{
  "attn_scale": 0.125,
  "init_std_o": 0.0522,
  "warmup_steps": 200,
  "schedule": "wsd",
  "steps": 3574
}
Each number is 128 + 24 x the weight over its row's rms, rounded and kept within 0 to 255. Layers, rows and columns count from 0. Numbers have three digits each. The size before them is the row's rms in percent of the matrix's.

# layer 3 MLP down (transposed), 512x128, rms 0.0603, rows 314-368, columns 0-127
127:121122154146156091094166114118095135135152108140147181143120111154146113126113134169124117108170124103128141156121172137137162142116131121148105079127142125139114103115173134106105120124134127134079135132134130131113132155113078139111114066062126164118112095150083151174105122108118146128083157127133085169157130128122114154110135119132143131118113113130116118169077144134080113088110
105:174106129104153116145151097120112104096153121129095113146093178087111094098141128090105163137125150192098133135152151135108123121147120124102142101098129116155126139104147150136148142099114128145156094127114089152127100100155133159179130101116169193112150158139091101088133139139161171097154127098142115144125138120107141123133102149104140115134149126123116120153146126112129159113186
102:117159159139113159129181124125135179148125121140115142165142120132167157086107164115146125156106136117172174125130145159127159151131090136149139127112157126143154143099155127099152152155149118156140144110167120161147123125113146118069152099104087136127131124120135094137133129145064118163132162142143118115143136078119089116083149122136146165164134115132173122095152159157121151142111
090:106140104142052126127145131154167140120128124135142117118145121137107138147086150166084104111145142154132107110124151135140110149109131117090153111118112162140163111152131129095129125116119134089156103158144151156147190101131153074096141134150139121126105080145161145083109087163104113118097129131143155111115120089151148138124156152155103132161157161126145149141097116171125090166129
108:145136078115129156124146112156157110136141091120119079121063156142117151102115160083087118118160138082106132147109171110145105095087090127102115132133146089126161128115139136136149117138144120124132136120162110147128132141115118155153141120091096165143134138143124098137090107139125132111115144149149169104109123140120091157097088133115120191137126071157153124117104156096106150154099
115:158160119150097166102114107145085101166153162166147154108108110172067099144110128128067138156125133157133088095142114118113095098126157123117123112122136123122167147128166077121133150096119111136090120111131133126112120146112148130112103095152094125157108111116116144122170133113091139102112164100107133104120139122131152127084113166112152118086162138142101145138167140157106156112152
139:131163071149090124141130116130127138111194159123149132087162153149118113127105149121111141142118121149195108104118113105157121152136117135114099163085119120130182130136141141127136120134107107140122143116127119164107157177152126156135125147118089113141134124066154072137104137114159154134119139102115165177091109081118137102141143139116147154128120145091119101117148167092138136115152
110:155128131132111157117125121148137120124119181117151132103117179112098104107105138119074099099116096135122175087101070129139153129137151164103140066112144102135106141157097150147122115153132128167111133101104099114126132130101105090161161066131126158151154109163128114148107121148118128114114139142158144153166167128171106113141126151120104160132092154162116115095114139102145114131117
113:138120150069148075118176093144104158164105120122091158118158128132072095126134141126168111145098150118146153184139076142099151113108105126132135112169120130155109111135121148150127145138126135107121095143074147083148128151117101138157101138119098124106153151107155133079121140115150128147137149102111087120099112128137128143129115164100113116108120130146154099106183103149150126129152
092:149120092110149117155096124117128106093085101117140120118099166126163120126111153120104132125099152151148109168161175126158081134165116096121121146151085113147160138151136124125126084174142124074155116153129125107123156119099159118139096097068148111107122141092113131133144160099149153104116109116131116135161138139104114150104102159093159150138117160120159098099132106102104101165140
095:140158086148140123152132171130085115117104147144120071081114118104141153104132132168144146100126126130132156118113095123133101112132122152139084102123134082130121164151130129081156141152129169125132156126132154150121129160105142149087103127161117103145127113127099112138131141117149114166113100145092117125081121126180120079151147158105178147190137146147137127125101132138073153125095
126:113111142171095129115138147157143122115163121132126128130141126121161143134078186141112111130132120098154128125130111140153124191121112117127095065130153083134154136141124093132106153110128147133114148138137146108132143155131114115157136136056137147138116155135133069111134155134121119084097080123134112143120165148152098177143144084140099125192154136142124141157117101120099160097113
098:076120122145114135111151099164130106145105111142131121198133138118108142139152171121083121109166145144156133159087149163158140157138109127144156127111160092126151117123116122136148113109091169160128140148168128163128090155105206123130135119112145148134114131148120106142111125099110117093109101131128114107133121114153127143125113102174132133174131114109087147140089098174091101118157
086:157130158132170147121144129131160122103166076114131177134141080163163130087107150141109165102153124129115102132151112118133140161120155120124138143131150116161159130103104114150130106138097112118134147162117160117171132120125171118164112105114144158136142122106122096138123113166149173105082116135137142107103167148128171131157140111094158086083141113165158078154106147123141126111091
091:089141145123097053131089172116131134119151167102123109126114106133141107121100107155133180146126060148086142086153146122143093120125137145143138143137144150116130140155152140114140134095119112146160122131124076155108148130077094145115157163102094132139135145102090144153165152102114125146120107165090134132114082114156137114143131144128147141118125161121107114081124116131138136171103
076:128100119101097117100096139152120131107158138164119123109170162083123120125140152073096143096118189184174120146125116151146099153155143128119093127115147110114134136109119141144114124108108156145117100169095121147130103156138126158138127127119161115128154125098112114149148120110143144123136131100146143155152165193156124098116176118167117124177142178088129138108130151132114162136157
080:133120102137192118145160069126131158129135138153129149086151155133133128114131136141122134096138110131092131166069127143126097112139173116145106075138128121151160117117145181134126130146102147094116125129137145101164168117132130155156144101106128123142122099108126108096175144155123142139147131147133102134190152138126171087163118139102124128133116157129160193119147126161168154137119
084:131174121085115144120149150114130121155144158129106104146104140134157139175151108114164141125121114119173078112138151132140123115076138094177087081145143131162156130111141109109100100155119134133127173120158096141122108129145103129144113124153051122135153108130170130193140105112102113115160106156115119149125147153109154143141115163100137110108148119122098136114139122164103156115096
108:108140160132134154128130106099143116121118115129120186075163147147101107089128132123135128172152131112161122165140106132110143103143124132108133112122153126159142131130142177138125126118121126140143168096169159132159115128078158158164142116114135143180170135101117099101129155106138162105110150135152114142126164146090178144061121164084138130139102095162145087119136105104141135112119
096:149152111129122151094147166129114111122111162132155114150113116083163119146111162102179136105129129136122135123127130150151204153121119129167160079147104146109094164101085145126147135127094136100117144139123159138125111149085162108100157149130107097154084107129113126090119116101158110138123076134093092124119094155140115107164099123133135142123142118081136185148143113130128133104115
110:136117133118156120116152160102110174072103132124132149124145123110147150179137064136086125147157120106139134155080150116116121107121113078123130089116116140134156128081141126133102121143137123141127090104182121134163105127073109126148133113112136163134138133149166139126135138122111126119121151130149092142137191208098127142120113113163135133123100061140152126112118128136147113133133
069:148138101119086150158128080147143157139124136154103106109084102107127103138135188115159121126146172132132085115080086118133119165138112121131150135148078085088115144195137109118163147142121149112100145142157136100122128119130174127107123154136074122135138134127131144103135090143169119094146176126137124105141103130115140123128127107143110109101101142131139094100097108152141080116144
113:142100150158160137128124139156121149085131121104075127126149107109089113121114138129099117149154113134104122154113150109148143130170104141110106123099136130128152136122150129105105147096093123152142141085120129154128120118122138137117124099057120109136097092117126088126153135101098133077134156142088083103192153149182152103120155109089098118138112107145124130097151172102136130075115
073:111077149112129154143147138107146116108159136147132133135149102159151144159146134118127067105167089124133138088125110147100137127156121128094141143188141112107150139149124119214129107107129110164130137150115125170139089125130112126147139167088136143104141130095124102128148116155147123143140144171148142126135126109151171082113168082099149091085142169113154125154118130100135128133131
096:139115089133110141140097155094075169139143142121151105141112076128139101136122139119143142102174173117125096104147121101165152135118139146113177162131106101150124140123111114155113127139130150143129170107135119130119150148074126130115155111120134159129157124120115137160132116164115128143131148093093119163153174129104157144132098167115153180105136150172128120103084086145139166084161
085:126116189109144096088147112148110115102170158087115185121121143105130175118106165090099155090118114154133096114119132132104170165126114141118129119101126122139065126132128179097156119107133143101147172112149129151131174103138106136130142110104123095157127103139118123125128128098182132130143134074101099136113142110090092138133098109154123140117114116106127085135121124108122148119156
106:159130138171155145109140112110143090140115155150164123159161142150125127159125161125120082158154122114073148101078101141147169180138137126098141123109111116178113154119128112140141152104117137151135173123116140070150130098120155098082165096141139093140113087177161141123113127143150141128116117129166128109137141096101124083142139163145118149151126153140118148114146136137127136086103
091:175138162143095140137139119161129162111119144091108142150147137124173125144066128092107141123142091096102121076143122148111081119132095106131153094125153124090118127063122140135126140112134132118153143106162111158140183129104106142137104141084137158161162120131131133114135137090123150090090133151160175120131126114126125141126127120106090115077152117160128111152141110134086139148094
086:134082107157187147152149125123086140161096091112153115139148154077158148097127151118116103112134165111125139093117114156142113154081098153138130158128118139161144113130145098105143118117103094093141138161115141142108137126116073111122145156126143138115118136128122125145123147145113067111174166062122146115113118126110123173138150089125164123145111071145130118122133103135103101108117
113:132120150147103143163136106086118116084138150125144126126108122144146144139146170123165129106090163112096089121158163117141112137152102136155177087165132137135122126111107169122126107111145166157124124110098138121121123102157112173127139108102152142114113152116161124102171120082144105141126091142111149139152169081089135166156156163133164129125142084115174126161148147171120140135100
095:139179129131113161151141161138156123185125138111120164102166141131132127133115078097121123097133110157072125150137145142157103140118097106155165101133117147084119161126137162131104109136116117133107109084150119153149108108138102162115131149122140109170151120138095073122083102129149093128105128132139146110134112121122155143156123157145142127166151092137176146085124100119116114075091
106:178093103129139130145129143112104168125129150150122107115162116148142119163155090121132131097142143146139155098130155116137086104110145121133140113100149152135125145078144121103094159150169128134074086130144148153152132148143086169129092055117101101130110161126081173176112117144103135135131155129140145154185134133113145155099147152125140128120123152149153106105136131153136121100147
099:122163193140102151117121137122108179117125114115157081118097153129125154117125092139114116157164129148160165157119149089192110112134106122117113139139114129136133131061170105138107089101133163149131182102149118130113114143113154092140139110127117092118090120170146159112109164136117088128136138137108111165150122124085139133138143131178129142120109152134154137114140119171120152145145
080:126115143139122150127153145115105102145135131082118120106150167121114086163106119103139161120109162130113099143091155080156109144132167164112114122100174113143106133094101116139147122148169125133108146128155096132104171120113104173126135106105147149153154113134173104115118136149116179138104137104129071102128131105124150099116115141113096151113118149180119132155131070107115144176088
088:142113095125197124137119096193169088106160130122109144105098161135120163133130139152137116098102152145115180161120154151171077115123142101117149140126132094131140109124121130137177136132138127130127128134107099098120139092127117143128114147068118132099126142095113119102136099092141125102135123138095111143094137102129098161159136111151152152124092141149115082140163127145120169179124
099:110144174160128108153106152131143144154121090113134145080101147105101141161134158167183129138140114095176085117108114160150176128121132138129164151097144105139108141073131138138174132147137122147115167109143108162133101119122146130105116120091117168099126114129134105122127152157134162156139163113106113138128122125176154125129113109174122171098147124196119138150149095125137127104127
106:097131157140104151145127075094105128100132126126156103147122171152158110117123154115113145163159123133122100151128118099133143116109116149169116092162148155119120132143134139096137166133093150086129130109139111119169095085114088072073124145111099134123128125148091107105125143131105089102164148115151151115137129138109167149179144097137125137168120120135115093144140139107139170192124
110:143174100165127073147114136117114119168118116177158116112150136145084091125129117146119154145121152144126139134101124126123108083192120098130103130119136108098156177095175132151128104110150131097148118104178135128129070102127174157120140159095123125159133111125140149109173154112115091120131150138117119147116137154126116133096090098109134128082129114142104112144138148107132175133104
093:111130096129147122151162116130107160126138108132130134146124130136132147125130146121148113139107155154166132107180188146163125124101089126173127062141121076158119125116085106147104152103126118138143117163128119142155116094169149125135147125106153136088123194154110130158132114170161134125125133155143118104156139157099120158087156149107132119131084110120179156141094160154111136148154
087:092119098093139119116110165137108133125157067143147154115142110098146101161117132112083130125108102143103160096174104070100135112156119084150151154135123149155115129092150136121149126096138143152127163118123097137130136161132134153115127098127082161142139125095158112160144125113139122130136140101156123118133112102124149065117154106142127158166085128139067145105121163090124152102111
108:119107129146115101136116101148140113166096147108095135140115118167113122146158111105076119141119141167105132110156127078129123081134091148109150121147114112114129147159099158096154095106153171119138111093113133125117143161137138125138133070104125091102121122118097164116138145118061162109118105141109124156144081139149170101125119108148143126091077114105115110133163179102117134135158
096:136119120121169123120156162138144145158119096137102159101148122104114158140097171160139109131138169120111120094115114145111173137138129078145151122178108144121141120170177123096157123155158146129133138115124128082107108184089132107131155149095143139108118141116188125131129158177106157093124132119132110130163106123134133142159138127147139175092143132148177132098102130120172110113154
090:119148140152107109121163110146112097142120150134117125121097124154123140129099152175122110114141141120170122119111128115070101135146099101090137138107123124142120136125136118132147108123102114165112141148146126130131158098114119153112150077134130082156097155095130138134141131150132119213081151112131165154086125152102141095139071142119158085135143143122126144166129201128140101173133
104:147093094132095149134122132163122104119085110083113141141149140155129125148135116128153155152136157124176166092118127084172131144116149119146124133154191133114119100094183145143127111108123121093126144129090174119145082158152125130102145121124175123165144122121149118087146141156145146119123119134179118137101135171104149139115109135138158099148183105117100127118110121158159171130121
114:119136137142133127127090105134150085119157135099112156131153116136121126117103070142070129134141067121158152114171119126115103102085093134167158128131140110096128122162164129101096109133102132144114115142157114120116142121108109166107104126090119115165172172139110116146123122134173163137147106163127103171102132186134131112113112157144158162161113172157122153126122134142099100136115
108:087121136169112107130141193166185095110165116155123111172165137154166118148161143101099122132132096116105137137086133144138145091170112153128066136107128127133113119108134154139120157103141151110131142118132149136118131141106140108130117141163142130109159087202119106119113137163139124142152101155130152130126145140123161140138139074104138123129128138149096145093124143186121154110126
094:129159147128096084098099119109145122153107159133086094136112148169126154154146125090138095132146123122118096126133130148151119170092144132078200126120110133128110159122066165161123062121122141106121091165107142157144122124147143127109123119136098146148112105120120116113129136118122105097163134164133097127111105095106152155150168137107138128121141074103121154109108139106154098107110
076:148122155110149142155142155154128161138129171108154129133113130137075122104098138122132131198161105147160147167120138129153147109150121147095138147114179129141133132131094150127134139136115074087123201153144103122101132151099128121120118120130129120129127119151152142114137076171149119126112174110113106082115105096105135120163102081097095114140109138170117118114118095141145137137084
106:118140178118114130157143105113116108085089135102127110145110152085130139100109133098134146116137173161094121157126112112070149103147099128121152096105154109092128157156120135164129066104124125100124121112101159135158132113136118157139122109147124145137134138149153146081119177163121128091132169154156099136138164147106110139104117116160088125175123160130103109154148123113142096107174
081:112152156135188087133153194150134093111146141135164124124110119136121165142135115150115063145136071147182125137115120133136115141148140121137160118105164099151137112108148117109123133116132133129146086155131130117102154097118123143093142092114132110140094126151087082129147119167160150094131159117149136154126112138123153112196111107130150137119149173147148121132118128156120158172107
105:160155137170153120144080142157134187157162167113134126100127101138158117094124146116103121090152118123119131108157113103050097132146115148101114091113117129112131105097120122128123161133108133118134114104138166146151133144073114103147110130171119136158128121144151161092077118115121142153095111114149116141147150163173164152119112116115168143127123149143106107130101143078141164117127
102:173141166131138122116133050196135144119149095088125155111157144148148129141114133117111134119159128155094117134146099180109136136149117115132128091106110152117119083181132122136110140119152097147145131068155199112110125132114126187134092133119135132128112124170146132112092124161122141136117152119113117099105154117104113137136107114127183138108124122128104105125157101136150123124100
086:140134155184101130121126126116105104108156131113104107145145123125101191126028139108131149117124125150123136123112137171172123101157112110174137110140128132133119141121123105093119122088118108146154134147105118120127121140114092140117100168084121105138143112120107113096156143112134154107116147119120099129116113113114094197132118123151104121141078126160159109138107138116110142199144
092:114119117175124143112142106120103187166148094147103121134120119134122144129115134175135140160094112131188072153102124144106136084112132159147139150183157123104118096129132109136128159140160105073135108114142123142137142151106085118113149107150106117141129096106113139082075144145127112110154116105112162086160123129146142118147161132134142145169159101126122116148124125122111107164075
090:136166154116093147087114131106166131111133155113140134121087098166100144148106148164116119082098131118114139107140120126134154126174154160154164113110148110124155137155108145104145125136122079095101135105167105100118137160147149108108175100134083123146130118190145135119116129105108174121129144117156103131168160121102167148171116131115145152133130083163106117136152105160149159132151
# layer 3 MLP up, 512x128, rms 0.0599, rows 315-368, columns 0-127
099:129127135143120111176149194101126155145151115125135166138128120143140121089124093148133106112164146136139123119133124138108129146140094145175163161177145147120113147128124121156138098189118101118113156094086112107125123155165152126082083144102139102131118136106153138136103167089126118131108132138143101117133140158177103155085126149116121167122069125091091141137104163130123152129103
104:119104144135156131142075106122123103101138131142151108091153141125099132162147074160108149116156141140104058136122133072126112143138162141113117129157124149143102113170113103153142121060097151130124130133118128122107125117132132145183123159139144135116128083141107179140140164163165115078102112112095141145118126180117157145145128141129112092108125138146132136169115093117130130109164
091:112123150150143153116100182091126140154145107114150138142154142132133141134108143140138130118120127144121158144157109125083110129146133158117085172121136147101106147129087142164118130141141124143104154101139126125132054166135099111134107180120153127161133136129087129193147150092123150163140096148093110167147137134101096113104111100143112108113104095124112138128154146082156180098163
114:126124129157155134120124146140127163135115136106112155135169123089161106162116137185142151110085148183133155152147078097114116148148115162121150131153146163129135096111113078139127136143083139121142143116090107170097102122139117118106138137147136105136156068152140145156181159110111121132116144106098116170101112140104132129161144080139152115123130114114143153165131112142137075110097
114:089102145091168092178134121106157149107127087103121102136140155089166134118150126120169095116123141103108144145111133145134130149149088139144113133092149116122085094106140166128098111157138146143164139141162124107133154112124124118148150140102155120110134156175138102109089142148164140137154115164153095165133132146134099131165153122104095129182087115131127108101097134110117078160103
123:130135112114116179117092098116147148085147109145156099134143144139115099126118074141089135141085127114180129175136140154141124136166151159107123127140118132104158141126116141084132142113145117155150104145099128126126131119136088156096103130181099104138113142089154147102133170106136130108101077187115171110154107144114113145136095142107134135120133129143138145149149135100147200102140
112:103165121125124127148127175076124093119123119135117148135121083155127120139104121133142120156133155120141130125154155169099110115131085103171129154114113148122134127138144124128132133106143161112119140123181186113110155136168153089089091154143100105120107162128147140087129091107176105145121121128159118068164087113084184098094143120121156116141138160149107147130148127116133153122120
117:127144128167115178148081111142173117102112136148122092176111079122152144114101127107096159132140132134110100095124163093161128167147127134136118119108164113107137134136159114083133136103123145131153169147146138169124124100128132122098182130164166136133110123137120133155110135150085104107140120167107188100162143135095154108123108097146143144125106088156149127160118102102133104131096
098:150171130118113134131168087148123099147122174125118137145148096131091132114176108137106132174161113119124104103093067098142137148089098152160123116118120157115122116093131140106133155076129135148118113113083131112120106133156117136085147139134117191191163142136117092109135119145114138164142164147123158141099138137162150135136145153120105129117139097114104135133093125153146177108113
094:136100146104115154141135162139125133135132125142103132120102092142139119097144126116089112125156143132109162109108167093151108132115152099159146124094096132168138065141095133164116083137178107137120116100098098079121093133171098120129124130095135131133096152090133135183121104150091146138139151146133137093116145109094124131135109172138092123140157162098142146097157124166161148091110
134:161117117136096122133093108130099117068097105159109124099113144125100113140158099119121141124116122148148140177123141160150114120169163131105147166138102128137100145096119122099172138128128109114139103100085103162170133085156147139089090102206117126157185099137139158125129123136152150136153164130118116115103091124165157103105104159138127118123098107136123124094115110140129115118137
100:156136149109122161176095167090122172091166138119133130113148117134145113102091102113156139144100111127101098106137101106099087115103125136144098122149145155146097128126117157107080129135162108086100139113108116085124125116159069111132139142107132116093127164100111136125129137170106113165135142118121158129153124133124114121126125189087122129086131143158159116121154176098171154117121
082:189141111163131117150135121143115103135146184160114089151141169110111123151128124077116141146104113089150104150142151138146132121135087111120138142124122188147108089121132141059119120149166148146154101102121104156122118171151116168123128162125106118115138143155125149118117170124119108116157151122139116162127125127108110158112095130100105128170132154109097146105116171160119187124134
093:145121128141088161153141164093157133130081113133124112156170177166140151104147122134139112110157158136130128143097096106122153094123120115126137168077118163128185108122103101157098113125116141136117100110100145105154166143183156146112107155092147132142153118128144113128104127131112114100127156079152141168125144142130107138078107136124155102155106137139122129162081183111143134137144
082:109138153142171150174160147147159127146140117085159149144104113176145167144117142170149109145140083111092136123130131084114157151096114121141178126153158177160138129161146138136132117165135111122158166130148150114124162123077137124142162113100097134141126146180109131156135139134107137142128130101121124138134119084096128166133090137095116118107105091138142152179144108129128086129106
082:149124135109114135084099177152129101129118118126144118143093121134128120129107124108165102181100129139160126115165136135129160126118112119092140144117151100088104129143159084132135143134165123139147137095143118130092100150110114100093156162153157129139087135155115140126131106091129117101131130126117152139068085154122122153122174094189127154132129099159097088164123144092098079105152
073:133076111143168122126158159147113103161163132083149128116152125125138133127159116114130117164107152145130102148146126122140120192130159131092117124098114145107145109107154083151091062101108139091157134129114133146136099184129118109096132139142140159122149104129137154163137125088149126146133165121125102174144127103131122140140132088086086133138118120097125180161145135151153122111173
114:086091100155134111162131157147117114123155101133095120156066120130152139147118120133112170064116145164095165150147120098117116115107139123121117127156124119117150147078127072118138156103111132142155074128125101160110155091170114133116111103173145089106123124151144172158111118145105130161156110128118108091160101134149106095160145107158126144109138138131136101129141117124141121139089
087:133106161118122110137145129123103140147130129116124152104137150163096117106108088134131118177104140080120127127135148096132074165120118122113102148087172119158132065163167120124106108119129156136161101107130099090130104119147052125136094132107119132067165118140124157164114139126110129135148165103157176098132142104127108141116128160142143106130143146147152105101113149161123126133167
098:109106171160108149112112140144136117161185114122119115108145127133110121105139147146167113100094129154098148090156096118147122147114130138082142142125123150132141125149123133144171126087123133127127145135062157149111136136154127129123111127111104135163131103132109108122126176152176125179150119098142131130143055078129121116163164160156102158162112168145142146157145137127074127117151
058:103118098119103140141147157099124128112150156100132131123161122094158148071121128096123144106066149101108131137127166113147121147168113140129146091119130143088124103129100131105109127135134136108148122100098161112125127156147162129154141192134166118165106148101133151188111148140135113106127130096075120123103134111111115150154126142101125154187124131170142159118165170118104161111099
118:147124138136084142120122114106097097121123126161154121132119147170150114154149137101132140113087155154158159149111118128146138141135112097103141093166114121141134125117124076112140121166145128111138084150073130109153136148108113150123131110192094128141133136157110147104118156137144126170112124145169165146083090129091116153129064103173154153085115123141159146151111082128109135157127
061:106112097133120110117168131114114103121078197138145176138119148150132127088125163117118164110115131127124111143142176135126158096115111152115126076091174151152094113097149159134096141163106165108108110089139123108121136138089119101104116117116167126126125118159120138122080114130141141133068137092139108146157126171129121144113097115135104159172156110138121130151151174145121118102129
096:133133166156132135126142097149180095111113107150094161142155143182102105132153137146116163131118074143113158140124128107098165133130104114104095119121164154122175150135155129125125140124123119130147120179116134162161095145143142136105091101116104099141117165123127116102134117074122145143145129137118159130104081146125099078127134089138124103146123102133126151173185143072122101140111
084:103133080149093147144125144105122121094104091140118108100104129122127101165143129105169123131086083133123171132159119125151097081140165133101118141170098137104154103144113088118110143152130167115087134150124124147159102125120163149147117127127114190105140140129130190148145150156142136136091114135144117136127114126095146114115126154150115104137124155206175172117126119134123126146115
114:132132110096130112142130140140134190115170109119128144101142115097124098127142114149172171147107117144153144115116160137127092134154128140124120113138136133063124088156145151134094067125136140084120089133120116171130136145132090152139093129094146185117159151129136115136121133115117115147153147132108162144097138105190098174136091097135146151128126069135131114148109131116099126166149
092:072079111088158107128101126083143099143151093138142108128134113154076143137150119144134154133083138160142110160104167091142168123112145147116100137136108119132150124150136127115119105123128154155116116131120141105098067112142134125128147094162112130119092147135150099135125152161126105151187140092093067124116105107140128144119117119152166134155082130142102122120096133098171123111149
090:090158139084088097127111133102128122105140107138119150117092104149094101146090115121136137112142106124118108142135167171135102076161145124160110102125165089105101142094118161107161152141148145159102114117173111118166125121144153123138138119131112121149129154118168123105158104129154157158099082180129113112160129119168111097082123162106129132102142131150103156101106143078147147132136
108:139144123119128115100109118171147111152115123137091147123127129131072131107149112140094149134179119144155175137079108114137150129118133135098106167085123115148171121131156096140129129142114077106159107155154098160154145173127151111146106134127129108148149110135126134167096122182094149151132164121130124092100090158165134117092119100144105128112126161126089120125121081114146125089175
086:132087126128141076140123095116131129096120113154137126151083101131099138112119188144142142159155121101171129107113125121129133110132156138139079156108107101163116116137120101103159101147158114147138168167117121104094164131109181114131116116122116156105109135149169191159179119139112199119142120110136094120127134122155138130132136130125124135109105132102076110147111143130165145166154
111:123175119123114141111119120117150093144110099123129145159075108131139165081111128139107156151110099130157091153154114123134170130172086157121133119153122114128157088187139157119157095119087138146145134095138093130110128114137190114153104196160132145122139134095168107115112147138106120130113141091128116103075137147140134117148116141136125116122152129116111119157089112131142167172136
096:138109119141134141108116108119128083133110143150101159139206123102138098121115174134160167117091126101109061108107142179069145142118147129131115133118122123114159143198099139115136171127141088151131076141135128147160133114133127156122125161121112155148157122103126114149154121125137162129120121144154159103123163128121124118104108113100142101174165119147114115143130169104142132095127
075:136147094148129113142111111118113153118121154146115162143126101123173148056122153136111127156132124127139135136150129190080156111118100111174155112164081141127143150122180142097096115132081125110139101119108138122152110135127143108119133120127114098129103149130071128153118097114160076081139123150106163175148135172133115138133156100129135131135137090080136112115129160146167123125146
091:130128132141100117167123150084095176171132114118161123156150088130158138124126132126134175148166139171148115087142118115101141121129124149145126108148126119113110150083157116129082114127131104130139123092137142151126134153158155155177123118143137131161152139137164117152115141139099166157160157151143115145142105152167146140101117137071122134127121068131073128157078114083127094110131
102:182090143115108141081153115144129123124137146137111149140178113097154164106136085108089170141139154175119145128120159111122128150151122146145098129126128158123144082201121137078111144068118126111126107105098119119116134120128126156178103131128130116160137105139139149165091153120127099091132117138147115128133134143099118158132126153116110108202110164124147136117131142165141152131129
096:098136137139121098158125159112168090146100110114100162129094099117139111110125091130161110119153172156127146125077143140139095169158115108130103116126106137079146135133166113183123136133138163133139123173122150134098124098138156127120112110134153145132162122118157148183153091109137155167124109099078129129092139124114128148097127120100143186138126129101091153153147126155094103102109
106:155112097096147188148128134127107121100142160069119168147102136116172126115136129100142119129110099123135101164157122151152100170133095119125151116106133128124110113110121120120129106107148147152118144150128106091139142122107098149106138145174119105087108171132097118077123120117153151186110104165119153093153133147137135153136161157108095128140107098189082145145126093104134114152125
104:152124169112091127138088141114169107119126134137146134135133125127127102141130104144102136131147124096104114113075092127116132162154153134143141167126165173122151141135169153121149118162159131104080163120135132100111139161104130144134141114140114103167132107105155143125127114112109127130122130134135139167109128107194146100181118141129173134115154161135073103162165076113170109124074
088:164118170154076114131120126148140107122106173139098113100130131117143148091122106123172111108129150115131099154072154169144115169102148144112135101106100082103122128132109138138096133166113136123141134132133134145123127081131132100113131130129112138135120134164134146120090119135107118097114073142109120178097129153112131129139083141130108133128180140090202115137134101197141140147130
103:113152134110093152109121150112091138109149132115119101123131137098120121112152133170148137121064111125146127114114126176128147181100148095151119104103101141142117111155159138127140127073114124129087146135132099159138106087115130102126147173160122161146110154119149118156135092102153093131099168110121138129138167107133115152186110148128111147162189176118149158096130124162148108119114
090:165130141146112142146101072127130091099125158147129086143122129159138114109153071106116141130123100141171137169137122107177146151156134157111112123124139152092112122091148125115098117122117104107164109140131128156164200116178137183125145112138116112126102110122122165134109115077144111142150140110144144120078110157139116138121104118129154090147128102126147126127137114166075156123097
093:128087137075146137130102116092159142139160092153145132168144116117118127139139120113092124143136141146114141107135127167200149120114141122144120121151135121117154112113132129133122111144143132111139116095141144137153131165120146136149131171135136158106160107168134120113126128140101142064183130162134091131170120107166121151116184121140122159109154113150111105116123032126087138102118
108:123149173135156128124120181115130176145168139161145136132132123108108103123108152132125081135080108132107092156148129180101125114133131117093136134093114123151142153158114113137119135149130172154131131145165133148125146126123125119118123156121106131094109136130118166144129123082140131151141127103096117173167137083141078123151179110125136154093089170165172130116128144079114085151155
128:156133131107152136108155169123151141152115101145126091159168148140111135161158142120149132124114200140100117142067144097151147128169161128112092116126139156163129119087129108137118118123112106125128113114101141140178135161116127105111147144117137149102106116123147127111118127151095125118149165111119161118140135072142116187145142079068127119126099096142122110159124135084166150149149
107:163121165118149147131105082102109161152123133094166152123121100118107152098089152139153148154147167148127099116147151085136121168084143108117156096149146133132165135125119092076130112126133106155164125148143099115145122131128124135158159105096107153134104174090118137142134138134105133113123167140117126114105101148151099125135136167166122143119127127141171114204134116071142099149112
083:136094122133141172168132128133137140054137091142147171125159112115129095124101137158100144132108130113111171135148150130104117076172107120172082126169145109121127104105147110091149185150115105108085151092137119108132096117101135136138142150117134107119175123116128165120121136144171133119078090078137152133125139129149125111097105141152125108122120152158120105146129091145122156126140
081:172134124125119126149099114122136132127139069175146164144120108131144119117147125116113144106102129130091094085149160132131152145148117089147137121091091123157114092148168130113128108115112198151173098134098158096162140131132110145131133136105126123106122161085111122105097193121090114153157102142089170127126125133177117139148121163145122145111135096119118151131153118081148119119155
095:143103113111141133133103131138149130162143107110127140102132108137131119140145132168073146104119115106149140105115138147169124140132132126130099132175060160143179126076127119105107175177140109111109127135105120104108116127122147124118145136100104137123165109116101123164119128107106150159106064121094151115127080120131165131159120136107191097083151090131115131130098124147099154150092
082:134100097138106160148087090104135181147117109130101153165161139110140097130105156130141188127131190115071121134131137130133138137108131128122083132131124172115117142142112155126142128137112116128115165128130125104168146140121128124183148168107123150128156141119154153146143159105096076152139103156118134122130124153135113135083175151130089127129090092133122154144155117093158089097154
111:129106115078134143137145115097114106079139103147135141151141122099116149158128107147157166184091145135126119158088138167188157131139125106174127142109128115130130153121166144130121105116144095153153145142116067107120112130153114177129127108094104107126137154152115106142185148125131114109157157150100158151082117108105128105139105162086105135126129110153129144137165125159117088142118
104:117085090088132124133100179097142130141126149163105123164097111126131124132122109150105156118083110133166160151117165085144124126125114124108150136143153116131192139086144124106161086145095113121092121131059052123142135135140126107124142130134090104142147132107125161133137188111098143153152138154138144134131098133186151136136114141115111103134114127162126126117124114110129153109111
080:130107110110161136113133104107137098146127187087153131133113081122149090114165114132141098156140123121105089088143117108108146168095142125107102110149145143086109133123136124178083112145147136155096167101176163113140079119116133136154172115129126152082089125127104119119106155154095115168127113124115169137117157121101128108135173103122145136120176152110100136139154141148101122125127
098:137152138089130099149094143132138090094132116127139131123133129122141097140115104088129113125162147123082172110136114121174120158168104104129116096105104116162111145111130141096123103105126167190134152156146154113136114088142177151159100161096130133113133179128167138160173126113110138139117165109120088135095129157113138140092096110116123116085104133136113139085121126089162120089135
084:107112096117155132180123104116161099163132123138113131112145130150133110126155148092118127167134113154134127122132101113141128094142101127131125114129127143130088142134155094144131138156125162134151139119125203138160097142113118154121100171102142113125091154113157144100099130128151062149135119158088129119122093170183113113111122142158081148100131164138117100129115171104136118097063